Weights of a small GPT-style language model, trained from scratch on English Wikipedia.
Size: 4 heads of 64, vocabulary 8192, 8.69M parameters.
Architecture: learned positions, biases, tied embeddings.
Training: 227M tokens, 13862 steps.
Each number is 128 + 24 x the weight over its row's rms, rounded and kept within 0 to 255. Layers, rows and columns count from 0. Numbers have three digits each. The size before them is the row's rms in percent of the matrix's.

# layer 3 MLP down, 224x768, rms 0.104, rows 0-223, columns 528-575
104:156128111134102113103131130133158078137132160138115130122134116131138105120135122128117152165124118138133107114095128157123155138104142125155110
097:139129134133109124128126126117115153149176123122102129163148136082126159131150151125113113142117089137135124129097149103115133156122208151139147
095:144131117134123084167142120124130114158164146114106151098126113168127115147144193134172136149127121157135133084151108140137139119127151116155111
092:157088143127094141127108128059139087145121111083121130119108143104118098122121083125118180154111145135133081136137124134074121116170103086148139
094:139134143131152161109137135159151179102120139134115149144112155142133158149129128109171110178145162172092123167092126146130083160092080137136179
109:107147116127142151142128127163120114137128121121134138145110107079114128130120061168139126152123149110103103133113109171123105134156119155100132
102:157123117172102120147122144162134142133102081110149116105164115155155134122114093150147125099127106143165116112141110117149082148105160163082116
100:116132139117164179140102082142122144150125104139113123127111119149100137085136123145096155120108113151144113111141128155147110104154109106169108
102:079149136148124152139132134089085134100142151127117060139122141098102100134148160116134111094167110162158105147153160146137171132132108152113110
104:114108136126091149130107132130129078127070100115150145105143140120131117178120137053147140115148088169140100108159164106144124133126125137083102
100:118166118102135130090102118148133124125144156133105122162156122098128141176122120133116099158129117118141120143122101114099080133144105082107141
108:125104125086098095152134150140159142143107126134152160127191121175170138088143114147115116102078119119143089107146115136109180101121120130098120
105:137199137125178090135098117104145092093102108106132118159085112120131149163117098143136127112148101087149134156117170158144108114125124135154129
097:098106145101141096129134132110150132126168141119137132086185171134154108111113103136130113119108088143170151164122141118137152138131146189118116
098:135141125083127168104127133129144126114122118134069165143124142144087121133121190137111177134127149116106106161137109172115104139149126096149145
081:156178091071117116125151102097135124128106112096130139135167130082103145147140058161109156123147120104146125130119204136117159115142155105140144
099:161116160142144165137111120134113106124137099141140158122142129132143127162124109145129123124156093108157139155084168140092148093129177142143124
090:109128135121139129141092127151107139116162137135136105125100102135156124143142148165131121135093138162161088146120078096074126147114125120139098
099:129098113121108103142120134128092153090094154128125115155153109163089121087119155154119106120154129131096094116154085134115154174116148128104123
104:144152122122147163140132130134134101128148119114139104103117164150093118121139144128122164086152127185128120142146141100136109150163169102127126
057:136140132156126120149097152115112114119112154110146158145090155113118110119141134115151136101133146139135081126110088171125134130123155119128132
103:135150166146087141154134127135115136130130102132126132132112121174086129124121169122085103120147124117094118125109149123119115107117129064120160
101:123171097130134107156149153118126129176111127114139116140087148129120123116120157131110189142121131127148135107157084117130114140153113122194092
101:130110125093164131088123135136154132145116115123141108134137169113134102123121129081124162083141112159131130122094152128114125102132144095118111
103:137103128118135118120125127134103104141106130135136135119113101143141120119125150152124134117113125155114101150184118110126208149122087131126119
104:132135136099085144147133132144130126100129110120100136145148137110131140141156147107102168104127155166143146131126095145151115165141102120153145
094:117152132086122101100110144149135146085094115124146122140106157095098119123099138093188132111136129140105109141155158158106100156112124171133119
093:147090133159141168147129091144150133169158072108121151111135107132125124118144140123159155143123111123061158133140115154113111134153116184155128
101:162099112130120117127108118145140115110126138121128144148137112133121109101151091141120086157121152164113156147126157130113135146112152126153164
093:113177119152097070130102130125090123139101112117150145094135150127086095132108077144094093147100143088168104157091147147143139114087112137105153
103:152093120130106144097128113139109129142158093131090136116129117126086137203119156143132129148104132125093166111121175132126121138080106121157137
102:116166086102136149107173138144163126111114097125142137089169137178116138146148136151160077122085138125124137116133136139106103140092109159126121
104:105118126109084103129117123109089144117094141114140136111109160135098127169172093102165164166154138140133142125151142134118155138116109131161130
105:157139125138072111132122128156142113105093165100133136077116116142102132108158112109122114138144127120127118124121142100105140148149101112160140
097:122137121128079126127101157109145103124122126125148166122078154111107119158117142125133149140151124144131112112147161121090100117117121157134129
103:099120149117148152103139105113104133110119156118138159082126116127123192116128118152148157170155137111126099095160123151128109146140123111191136
097:102132123117171113156114135137124148148168148103126115114143109131117135118140143147119118161138161131117141175102102130139104092155109113110129
106:156157154099134116157104115165106094093110162156138120121115146120119153134136093106138176112137128130125105139145153136139115118118129144181123
107:153123117141136131126145111159124112094117126121115148152137137169101125114128137150128100108186098131093159128128160136127127117119154092086111
076:140169169146143102173142109134115129100098152133114108188130141086142107106162040085163106107141156125146109111158096152126120079093102136092117
103:102129139116142100124148122148089128139134113134113141129099103157129087093102138185102095115117132150145109153107111128126112117132172095111101
096:117143120175107150110141135111117109140130131130136111133111107096114165150146129105137131130144113126095140148157173140155122106127126154133109
106:105139136142147148096140144114122142102186146139122091161123139145106140111134149073146139138135134142154169139137067129125124141124164191132123
102:111086146132157156098126129176131123163118115155091110118154167104129148123104184121113158145109174118123115077151132112120116053151123111092132
101:115160108099142119117152131112140167131198115137113126135138156129164128111144135112107057095104115114177132164135097143080114070093132129122124
103:150160169102117118106113123138135116098138149077101138099127109138118116152113116125137114094136131123109153166156151149171078118108121140109140
090:136115135158131145089135128091102066146108130119155176123130119120129105145133088149121070121147110101144152144126150145185098102122114133147150
100:153115137147115173097140112115144140135125086122080106150133145115121087102089108105094097144148127136100142146140161148116119100096159143141145
103:146161137099110099128104164128154103145143126122144081118148169150118125139162135113153158110139165148159156124112068152136078088124139103098103
114:120126112185122129132115156138121149150121120114125135078111110138116135132136109141122147081104151133141128132081116107168113133098100140152138
097:157125138064159113128126132177112028133140142081129111153130103127056136131113146115127104107105152150133141122124136144119111145111167132107134
106:138116132149105109106152133109113088117157151089078108176148128145134145146137149121157097128154096108130151154141166120119088123102110105185157
098:123114123110131142136135128072113176141136128114091176131160135145132150092153129112118130113140121119123109141120108157118144121114111120114163
108:124145131077134126100129125162105079117079158132117097109182159159139118128136117114153151175086135156158163112114143116119128129107092183123133
106:152114120146119135116137120108128143123111138130138165126140115139142105074142104151108144143160111125143109127137077132125150062139086109107125
090:132111176105159121077136109108124098108128100127145139108159103123106154133115136120111122135136130106153077117126106104127084084131143127112151
078:149154133155132173127107106083083143117097132139098114149105125169093109120168175133158172148164092118090134134121162116144094108159167153129137
106:116081136160129177164145144114174132093131148110125130192113107133162106121082084139135134147101189093144114142126122115113154145166099105118157
106:121110100134129151130162124123120100111120127132107156109138173144105147145124140091093133118109119126143164110101137122167135115123131090153116
093:136104154142107144080112122136107131115079107175167118113103127095135106112126157152126127089097104140123153106151171106138136131135118112115160
097:126148096089165121124104145120120124149100172136157122078152128079135099078158090108161156138109105138133184147107145123141127149119113127114103
099:137127098148143172173129126126123130098124138136140155111087156106126139098113132094128143137124139113173108120134120145120126153149084112115130
100:099128172121114124140127140074141163164094133141109115117125104094155145110115169134137119098127128135135100127137121108119140121126158154161127
097:125142121150127099132110150140146139162121144126127127129108125117122152119128181141161107077127119101124165134135144119147108124130108159128130
096:121116130122142155127122136126110135149179106142130162146111110111187108121117140109078121116089140087120138110144112079109091140139126142157104
099:121119126141126140154113134115124119134128144125125138125143103105133133136092117144154122147138166147166066142160107112118117134146130138080127
102:102120123197160111097142126141140140128105146114117131148102122133089141110120147141101099094112133160113137137104149132118096090106116151131157
085:129154142092115133118111116106108142156124108127108150130127126115103087112108143149085149143108155110167147142110135148131144109116152133153168
095:109147113136138147102109141144139155169133103090122142107108110078112127144133134157124122107111093107110143120122138176143136113120162149066150
098:143129127097112132093123098103111112115122141134128127117134127107094112182144074123099126117168090143136130106153132058154128174114138127130126
098:115127129129076178094109132122088120156117173117101146117081144133141120154144092129166091127124133125168129115123134113182125107115124143114136
107:096110133160157124172105123125128122141093121143119077119110147101160085093113169125125156109117110131142138147123175110127134067117140152086074
104:117076145137087113135153112105116143130145112139143121149127108157101127099143103132116110110127118135103104128155133140096126126115150128128151
101:120123094142168106138133124164150138120149144101114129133122156167143133151168153120103082079150077117148128107126120141116163144163148110135099
098:129112125128129120125127128180096149127120153150097099115119116152132107143117130088127158170129121135122182146131143154133108131164095144119141
098:113129140084098087122126141143137144116124094124100108089136103118145108161116136155108112133147140079175137134120110150148147095105115143176130
107:100159133111121098119148154115105108113163115138148145166095102115096146164108156149123145137173105112128184113091167111100146122127113088132132
100:098107159116150109158144115099147124100135163125118096134140105135164165140137133141142147141107152132115123104101111097142130108158149124072134
103:126121102151138129117116116101074145130090140123095088102123121174172127134135124132173166108143151184120125125161131113136096144112121151076138
099:122138118141103123093142136113099163122130104152170096118143119131180105130142084137141128143106087138123111140142156138133095128116123124083089
103:145099118116155130122114125106151121170080135145152119143118128142130138115104119154121097151139122100125131090142153115168150128124112125134152
109:110152172135132146168121140153134132118149147170106112139129141079134114125122109139128103139094160124137143151125114123191165108142126106145143
095:145144127154126121094118116146151170091146125147169147170117158146142139130179117151131084126174139129117128103144103056144175074107129091177147
102:136115149140101130157121094125133117142086143105096153091147103110111152142136113128114102129109163100120127082085092084125130167082123122152125
099:121103143169140133127147107109097124116168088127102120131097127144163133134094145154085168135135091117134139136137129178111178107139104121167113
105:120138117166159116136135125110113140153153092130102134119146146092131110168156149121140129134133109090146126152108132127146112109126093150113138
086:159147119115126101094123124109125091151155138111124165135147114132111136160131096164135137099154101153153125089119156130098105121118119110132117
105:138087129119084111092110126132127129115110123134166120113091131164134144133175135138144139131102074189097116118100146135158135144155106106137152
090:113116154170154140139122145129117187118105106131163106113123163083135099102132093131131114171104094103141109157115191112130158093128133101128108
098:125115128111126133136143126108115097153099147090125164121159125139090080135105207162158084138110096141133130151149131173155118170142157129160126
110:129099151145154135137132150144100150149108132116110083120124137116138163140123134086172123151101173137125146050114096131160127153171169127130105
103:121086157156147129144149143126154113103157115116127129102130117145122097139137126106161117119122142147136104126136102129108141139122162168117140
105:139153154130191108129106127129118096110117110113117123125135115099147172116151069122102113116137155141083115128136109161141133114172123155193120
101:130111145166176095129124119153114160114136155140144104105128094131159137115117156092143125124128123135091100189109128112135092110142118138141121
100:116126116118105132110100128146124157138106154145121167124118124099134155127119155146078083115171058152106106063126126123136134142126140107169130
097:130164149139121119156113131126136151138135139148148076113114127082133152112098135089133098160106125127153141139108088156145138144119140133149098
090:130131136182145135141142122128157119082120130126111149110137155157133106139124116148161146106142142114137124112125129160123151068089140178126143
105:117106120108156154140133148155121124142129113124161139119200132150112143090143103123086094137098127171166197071122116143127124161084165139160103
089:141159109062123116151105110164111121150115126152103128151195115102152087150108161138156149127138148132148147137151086134093158152117111150124084
094:134100127117173140154107145165128136138118122129147148088137108124107159156155124126131094153176149146087117093123140158155128107111149092169137
101:135074106132130135192127136130163118141092164100149105152127125103161169117114122148090072124135151140132080082118112124156154099140115153097104
101:115151124136126124082155126139124117147170128155136129172139120127164120169104098110127107116153088123170128182149113114138121176115093171089115
101:119154126126168129146133132135139076122131149095160171133121148183106149155131109119121148139134144106130135074110130136164135156135141105115115
098:161114099148125096103129128105115116178132155131149134141107138115089169123119132132107124093116153095149151146162156140142136162132108091095157
102:118161122159106111095145105136160137177153072136109133144135095119129150111088144158099106136102076111124106120121110157121120151146145139110122
100:134152162151153114123142128123135153150168125093143131114114135085126137129122115155133145109127130128138142108103053103108144163145137117150128
099:151137106108101129108132116106113163126125132157118079132114150099138168108090104135138143094089114116102115099157104088085146139126132143072135
085:134134119126090125081130140139138099118120148125126143099121137132073104139150129138132118105130094101130149139175119139129129115126127179164150
100:138161138140058099161149145149158136138140114136120129143152139138151107115106109161183095145124134114134101124146126172127138098092106084129115
096:108107089121101149185113122118158142162091176137118117125109126135100092136120084126139112143113111149140146159139110119130147151136092175143142
107:113115140167138167090129106142094149111139151145129114115136129120128160126179164121143105136114091126058123121135149109144136131150111130106115
084:093125182151173138148127116144109113175136132093133109093115134124149130157150144127176129153135095164136167082142100133155151104087103160161155
096:099136137153102139175124133128127132125118119130142136103142144115111185142149191077136159109147146122124130081091125130152142114127105148136117
098:083125152143114102140114139122098094125109132139146114123067144140147133090126122102140138129143128136135126132162148081168102129164108193127137
094:111092152115137138101150133165135104128097116143105122140109142119123076113136157132122136131113073152152152136136118148143153153109090138141133
097:134133134083162151110179145085128154109121124107150142133120130142132184099114157145125112075121137128131157123144117094134119095110160169124144
102:138131141182125124126137108113150107135155089132108124109128140086127110122136130147196154159082131145110131121095149148107144088085110124117154
105:142187101103145108113147117140122146128161154141140115132089122105133161126124127169126174122147101159089135133132149138095115126092137126132157
074:124136107168159125134113127130133159147140110138147127107123123104140144130095141135117107126133140143125091118106092125141134130073083117080161
106:100113177124082155111140127168141127121144177130150168144136133108155115076135136120123103123125173129093117150143129134115127145151116117124122
105:120116072115112106154137108126130117102149117089123138156151142129105135109103085140132131147143136152147100183135124139133130064103161137132140
093:120151114133114135130112109135143110098126110108143139112146128150111131125164098113139138139133125135134108113138165111110151088179108107131151
096:101107139162118132154180136100134160121184143163124079139143116153129151103136126120135140104145146124115095131154140160117158123140155162089106
106:137140119118094164117123133094101125117135126122152106145126141151116121131130125099176102128110118161137082141140133133121123113145143100159148
101:134125103101130120112165103140093159181181105096147116113125122170084147106141155116139124080126131138133135095171119146134166115112101142150104
104:123115131129137103123102124113115135104119124130096116159127100121114067161118134121097138147120146118125101116092168155126146135143113138081127
096:115159145164165117129113145125129147101149169133092113141124088081131157131110138138132125165129118105107130120164092119116116116176108086104109
085:145118109115161148097095101141111153075110130157094154147170154104115146151140173143100173119137099081159126089106111097147157131133109086148129
099:131161150126097133131120145097141102129170115114151146153110126115144110111146093161127149113148161109123142104093121140095075178150087183117110
092:140143135115165146125115129081143125136135151136116153080139143121104112147118126092136135123075141104123148085121110132166145157099174128169126
103:133114121114138141108126132118121137092111135141116151099125143119150124160139088154121072106129152127169165101119156119132098104086156106123110
082:118097159181117118136142123126162141148110109139127149144118092109118115156121151126131101145110134099135111123114130132131098146147133106155180
107:128123178133088136146101119091123121147132132117107157108109143158144146124140157123144099117128145086121136157148122119146155162111128123118155
110:118113077151128086146147140101112105152102133140157148129156138100181129120118150149118119124134141105128136175149166134090108175148137110117118
104:117123134105094129176133142122143121131110124113140127103168114077134123116126080124096133096135148153115119076139153142127191134114144102114111
104:139101130156084133119159139148139142125111111128135120189137165133128114074101158111177146106136137127088095088143143082149163148116117157111131
095:149170148128109125124112113147151125145071126132170132103094158153160138098103083126121154148115086092126130142093125118115134123128128145144115
104:111143149072121114109119137136115149151098136130106123120144117157116158113115127100165119118125145116111151130139098110094149200117127126123089
095:126091172175106112119123133107150104098121133143131107129123128087115140149075130127105135130165135118155111139109097145092137094135158152114155
105:164101071180175165151127136143137112124138155128142116131115117144112059154116139139143106149123135136102165117143071126177106101143119080101142
105:109146122125136125089093128119109175138150107172097109131132137184162205114141128121117131102122153131111132103121111108165120117157145091117113
100:170133118136120096158146113127115073142086123078117125127113124129047112089138105093162153113146133147106092145146135082164113131125145143138163
097:134126153132111175119103149133125102123113138118094152163129142120149135118119108100159155119183133126156149116122137134113096112156117111146110
101:105106132085102139112148125143124157130120149143143132132132099141122150149129154110126122113155142111100096165147145162139056126121110152127149
106:142109122170108115094173126141141132130152107126116124130119142129145079132160091120109132097173132098168133154122155082160139120132126117142122
098:135135130186143133135106109088173137154137131116114171142107190093107117187130142141136153160119078089143112169130122125105144116121120091132135
103:125156121148145155151171145127117134128145115128094106146137091147106156120122119121127111125101154131132133201075134168134100154189158120167131
084:123150090124148116098153129102101154140106087111152124122158121113153113121128135111125143117145093164150132106126123127144136163096109131173116
098:155177076102095136100142122119152125131124167096119150168138124153115108110126093109118091119146129181135150130143153160074172159133122118140113
102:078124142112142132099138137148128163111122161140148116163156154147131149093166136138126089107116127125103164108117095154081114154120123134129108
094:127120126112148148121142137126083145119107060130109125133101131143133139166113162150184139182132118134145128139116120141155115133164096095111129
098:159125124074076134123096132156114186143126137165060154168104138128165128155111119111128114126129114126153160137136080152146128114141124119159155
100:104133139120123113136136134077128124153066117147164099154135140127150120097138159125090121105118133155154136110137134140104153130133176093113136
088:082117170150102135159142119108124099146139097142142147117097110109134097107113110158084207116101144158189125132112149192115115125089126129098116
100:143142096106117106152126148150190150093120131163141116107081135120158114094117144115113150127126111116163155173142103109109159117105126149113107
097:176102137099121123127140107117139067087189126139148149139137128192149124132121149156136061117135117109121139117139109118111147167157140124106148
084:124113148067106092116111114106146143103130137153180118156106099178131103098114180138141138090121118130133131105143178127156155160141158131149119
081:125125144163137159094139141135086154119152131117118096113118117116176101101145124124144155140117141122110092178100113079132147119126104166142123
100:116123164115148100148142123101134113139116120114138148122090157126144132119139157151141128120122140097138153165126105125141125128097089107126157
097:144139144160191118100126140116145138101165127140079123132165118147118164141134144167113119135147128148126158103097139113158145126157128116136104
104:158099123142148125154101126116152059127148117109153112133112149114077104132129157105141115142114132115128120116118129096128115110152151105111102
102:120109123143127133130133137126125147122147129108131115147150123112160115148134097138093114114096166090141107161111146153137130125115150081096117
102:096152109142134132102140110151135153141130143130100144135113106176126109111104122126147137130145110102119120134088116136088127139157122110106156
092:099113176117120195106098122156126134102163162132114101124105133107119179141129141139114109125172144107143168109127053105103099145160129156090124
106:132122137134079133132132106124112193160114128124098142140160152169149078130128175154093133095107163184118118091130129167163132131128131096119137
101:125119076124139130136139110095112089151147128114047159087087092149080121131080121122132125141175137152119101133117148103100153158130142143152147
158:133132112096127137094092132117159114123135128127128101132130134125113121166185148151127148146105162122105133101108118131130130132136175126097131
094:131102063123155109180148129172166127110151118134142139111137141157136138123118111117144173117148104156135123141149176120152108138125125127140123
099:146175128149123121127112123133119127129139137143146143128111136145093156132129103171111122140122153123138122143107094140165088127157102113130130
101:147091114115112107142124139107133114143114155149137120149151126188153103100161146114128170120108124101118110108152129079139158120153134051116130
101:131117165120170162120129136139074123149132115132093060150129141143149089150112133104137132141122100136074108121132120095106132174149119125171141
102:084105073129104172119124134136112130124104104124162129135143174090145131121153093140135124130115145105080111111100107143100100181107133165149118
076:114110106156165117154152113157128129128121125124124115125131107134122133149141128151165125120151076141116102112139148125172094117136095164117166
106:142117131096146143095157119139137135148153105125131144172126071092138192104114118144113135109128138111123122145118124092152144159124116091159142
096:122089076153161143109134120141131156135169110096112097144112153137113116118116176152070125107176118076196144135149140128179085132085126128098121
100:112127120114105117135141122113135118168128177117103135149123067138117106146125133121077165134087144128093166111135100151133107122111200121089078
104:120139133141179108145116107157129157152141108117135145131137128094119139131161127125096134139129186169122138081126099113176114138107150157145138
099:134129106121129154094100148116134116107157089103123107135071147130120091106133096135118052145164128111117127163107120145098121115088123128125133
098:141138087090118160118123119146151083168156113108102171112158177138127104169103126142157172147132108142102131137120144073145154158117132138166095
097:103091165091090124107133123146098141155110114139136149145124105117149095142095118133123100177154111131148126100120155136137117130117144168141175
094:162187131118130141134135115134110094146140156151122126122138090122136087115133113149154116124131093123106151177149141147117143122145122136099158
095:123098125154103097134120132128134108156152157112151172104110138130116122147108157153158118133106088116106151131145175118081085086126098146124088
103:163092079130152109141159144166128099127114100098160126106139158132140198118116159113126157142140128149103102164141144144114133078162115130101151
100:136132142142132169146120125107155104074107111103099132099165078131159132094119126105104124088156120136117165158137179143090147134128170163109102
084:123143122142173115158149110138207102114157145153113130148140092158115152139120126144121167134142174140150076087126150172113161074115139145115144
092:126126138125114106154151091143104130131131116168160097116135164110179152088142143112126108142094123133141148164115128123118136128090095174120135
096:110173145119146088125159125162102145111132118127142168144139107137127140134103134129137153137139121143104128150173175136125148103099128100129126
103:126116094054156148124117118128131161122153125149118166131114108144128111130148133134127156140095133123143143112099106150128145164151144159137137
094:112076115150104120194130136114141099148132126118149109123104122171110110123108154124133151142103172110126094116158101138082105132190079080153096
100:125145168125095153121138131144153135100122161116104132170123123167184135114142172124145117141157130135103124134166148144100118168103111128114113
233:176145086123139119161100172138161138127100127135178116079127160120125136146164130095154147144113157121107143147088086114134124130138153144128116
070:135131111143140125092085099100136143141161107142113107127144123094130134136113135111127103136091104109099118127159106135137150158124136114098184
100:165136102084117117132103129120144122163110121139083123150118124159134112129110098151130092155151104131140140141155156131127148145116130083137136
109:119117116147154098090127130112118149130147104121090117134106130077137151120120142087135115132128081128116127096129134143148129127111123131149130
100:140146132130121102126128143145101118114128160114138131097151116171119124129126143126163114120092158118136116162105133144093098121156116143128117
095:132112131123061144125130129173144106091131093145135145138171146145155125111145132115134137150154125100142092096128122182139139128158162112162097
103:109129162123111090095117122087107145115129150157154076097085133155131138127129164086099153149125134120118161124124123155154108145073126121102086
115:126141127153070123140126139138135126126114103141139093136131137144153122125123091134135110077127134113151143102148156109080147144120086098083119
120:115124160103143125132153105126115177142129142148121168111143118127164129104079119136101087116144145148159137107122125110125135129123116135135123
090:121085110156079115113150143136147129090137129117168098163124137085134095139164082094063134116147097111130131163124155091127138133138142121098112
104:117148118168131152104136130107127098131152144168131123089105089134129094129125150147147136149115052087111111153131142084105127104111132139129114
107:102139124105146134177161135149122134111103130124176108113141146163166133137113120132121135145123145108128144175088142164110129076145137102132122
100:164137129062155119186142127154155147099092125145167149088140145171157111125146086126148141133118160155137145126117149085137127107112151166070124
096:111191139106108070106147112093114149132183132134122139152159136116161146116105108125088141147143121141165112139117088135160134160132139099146112
102:071101126095151099124125125169109094101133176143105152113138136124129094130110120118098159126099125146092127135135098113128101083127123127130134
070:147099097151124164126128159105141110112140157096126125143112113164104166133122114130130122131131145112089150153149098130088137098153128142083125
049:098134120134134119153118145132103156109133169130131071164125145117133143087114113106153126120089172120147131133131086112197119130118090134091120
098:126118131129143176192126132117168132125121102120142171130122133116145126160116105119097116189146137152140094103130142103151142146169137122090120
106:144109131120095113118139120111130144084175100117151169111142106139147124116103104147111128111116145160116118117132105133091131157097071113159123
085:104140133114098115126132146158113121128100138103154093132097090093125142158139169124097090163153110120125155143124117138127154133191111122092123
101:114087126094107160150135129136114155076062139119100121107153125143157130133097091132112139112122149108079138165122124098080100108117109101194107
096:159152120195138105075149103155159149139133136113133164140174136147105129131070102146119121072150122124170143116130154109133110116102147108166150
098:163083097096068110143144130118132107145100124105129138153118130103107091181131160085093113171162097115134134120173159100137137095126153147134116
107:108092118108147130141117104162096155120157126150162165129128110110113104143110183144129096155129175136156168109144132156122147095126115132110098
099:118141160104177113128142106085123123124164107138129136103118092095126151095130111164125144126140161124124107130144155118089105139135104083133157
103:127099160113157154142136129160153120142134131123138155135176128126116116153163107148129115150097181132125085141098119104107134155110128158152142
093:142090130150141140182113125168102156095096133132132122140147111154138130130105091131119144141125127137159155144118096083119132126123134121144105
110:116154118165126140127129131093145130147144119146125122161151110096137083158159128132096140127102137123136125085107142128138112191137123105165138
103:140124156109127108104126133122131129101099122145141081105143121116128105130123130117116126107116102140093128117139148145099109148121147090141124
100:109135168117111157109124147106104140130071149127096087145102110125110143130082108075144149113099108124085081101157144128120141151162112142151133
063:116087154125161113116185154123142096108123094134139117149100113122120165095106084126091084093118120136132124116117084115159123181087098167144113
101:146123115168169088144126125110151144142144119134124110157106129122117155074124132133145123103118094129110127168137120098153133129161102117146156
097:123138134118126148135121112126122119148160103133138105147153142125109112086134091127132180152124126138109105146105186117097141164107120109105120
110:138146131118128102114126136128141075162133122137145128138099107130130177161119136134122165150106105101121105096136133116147165122112128143137116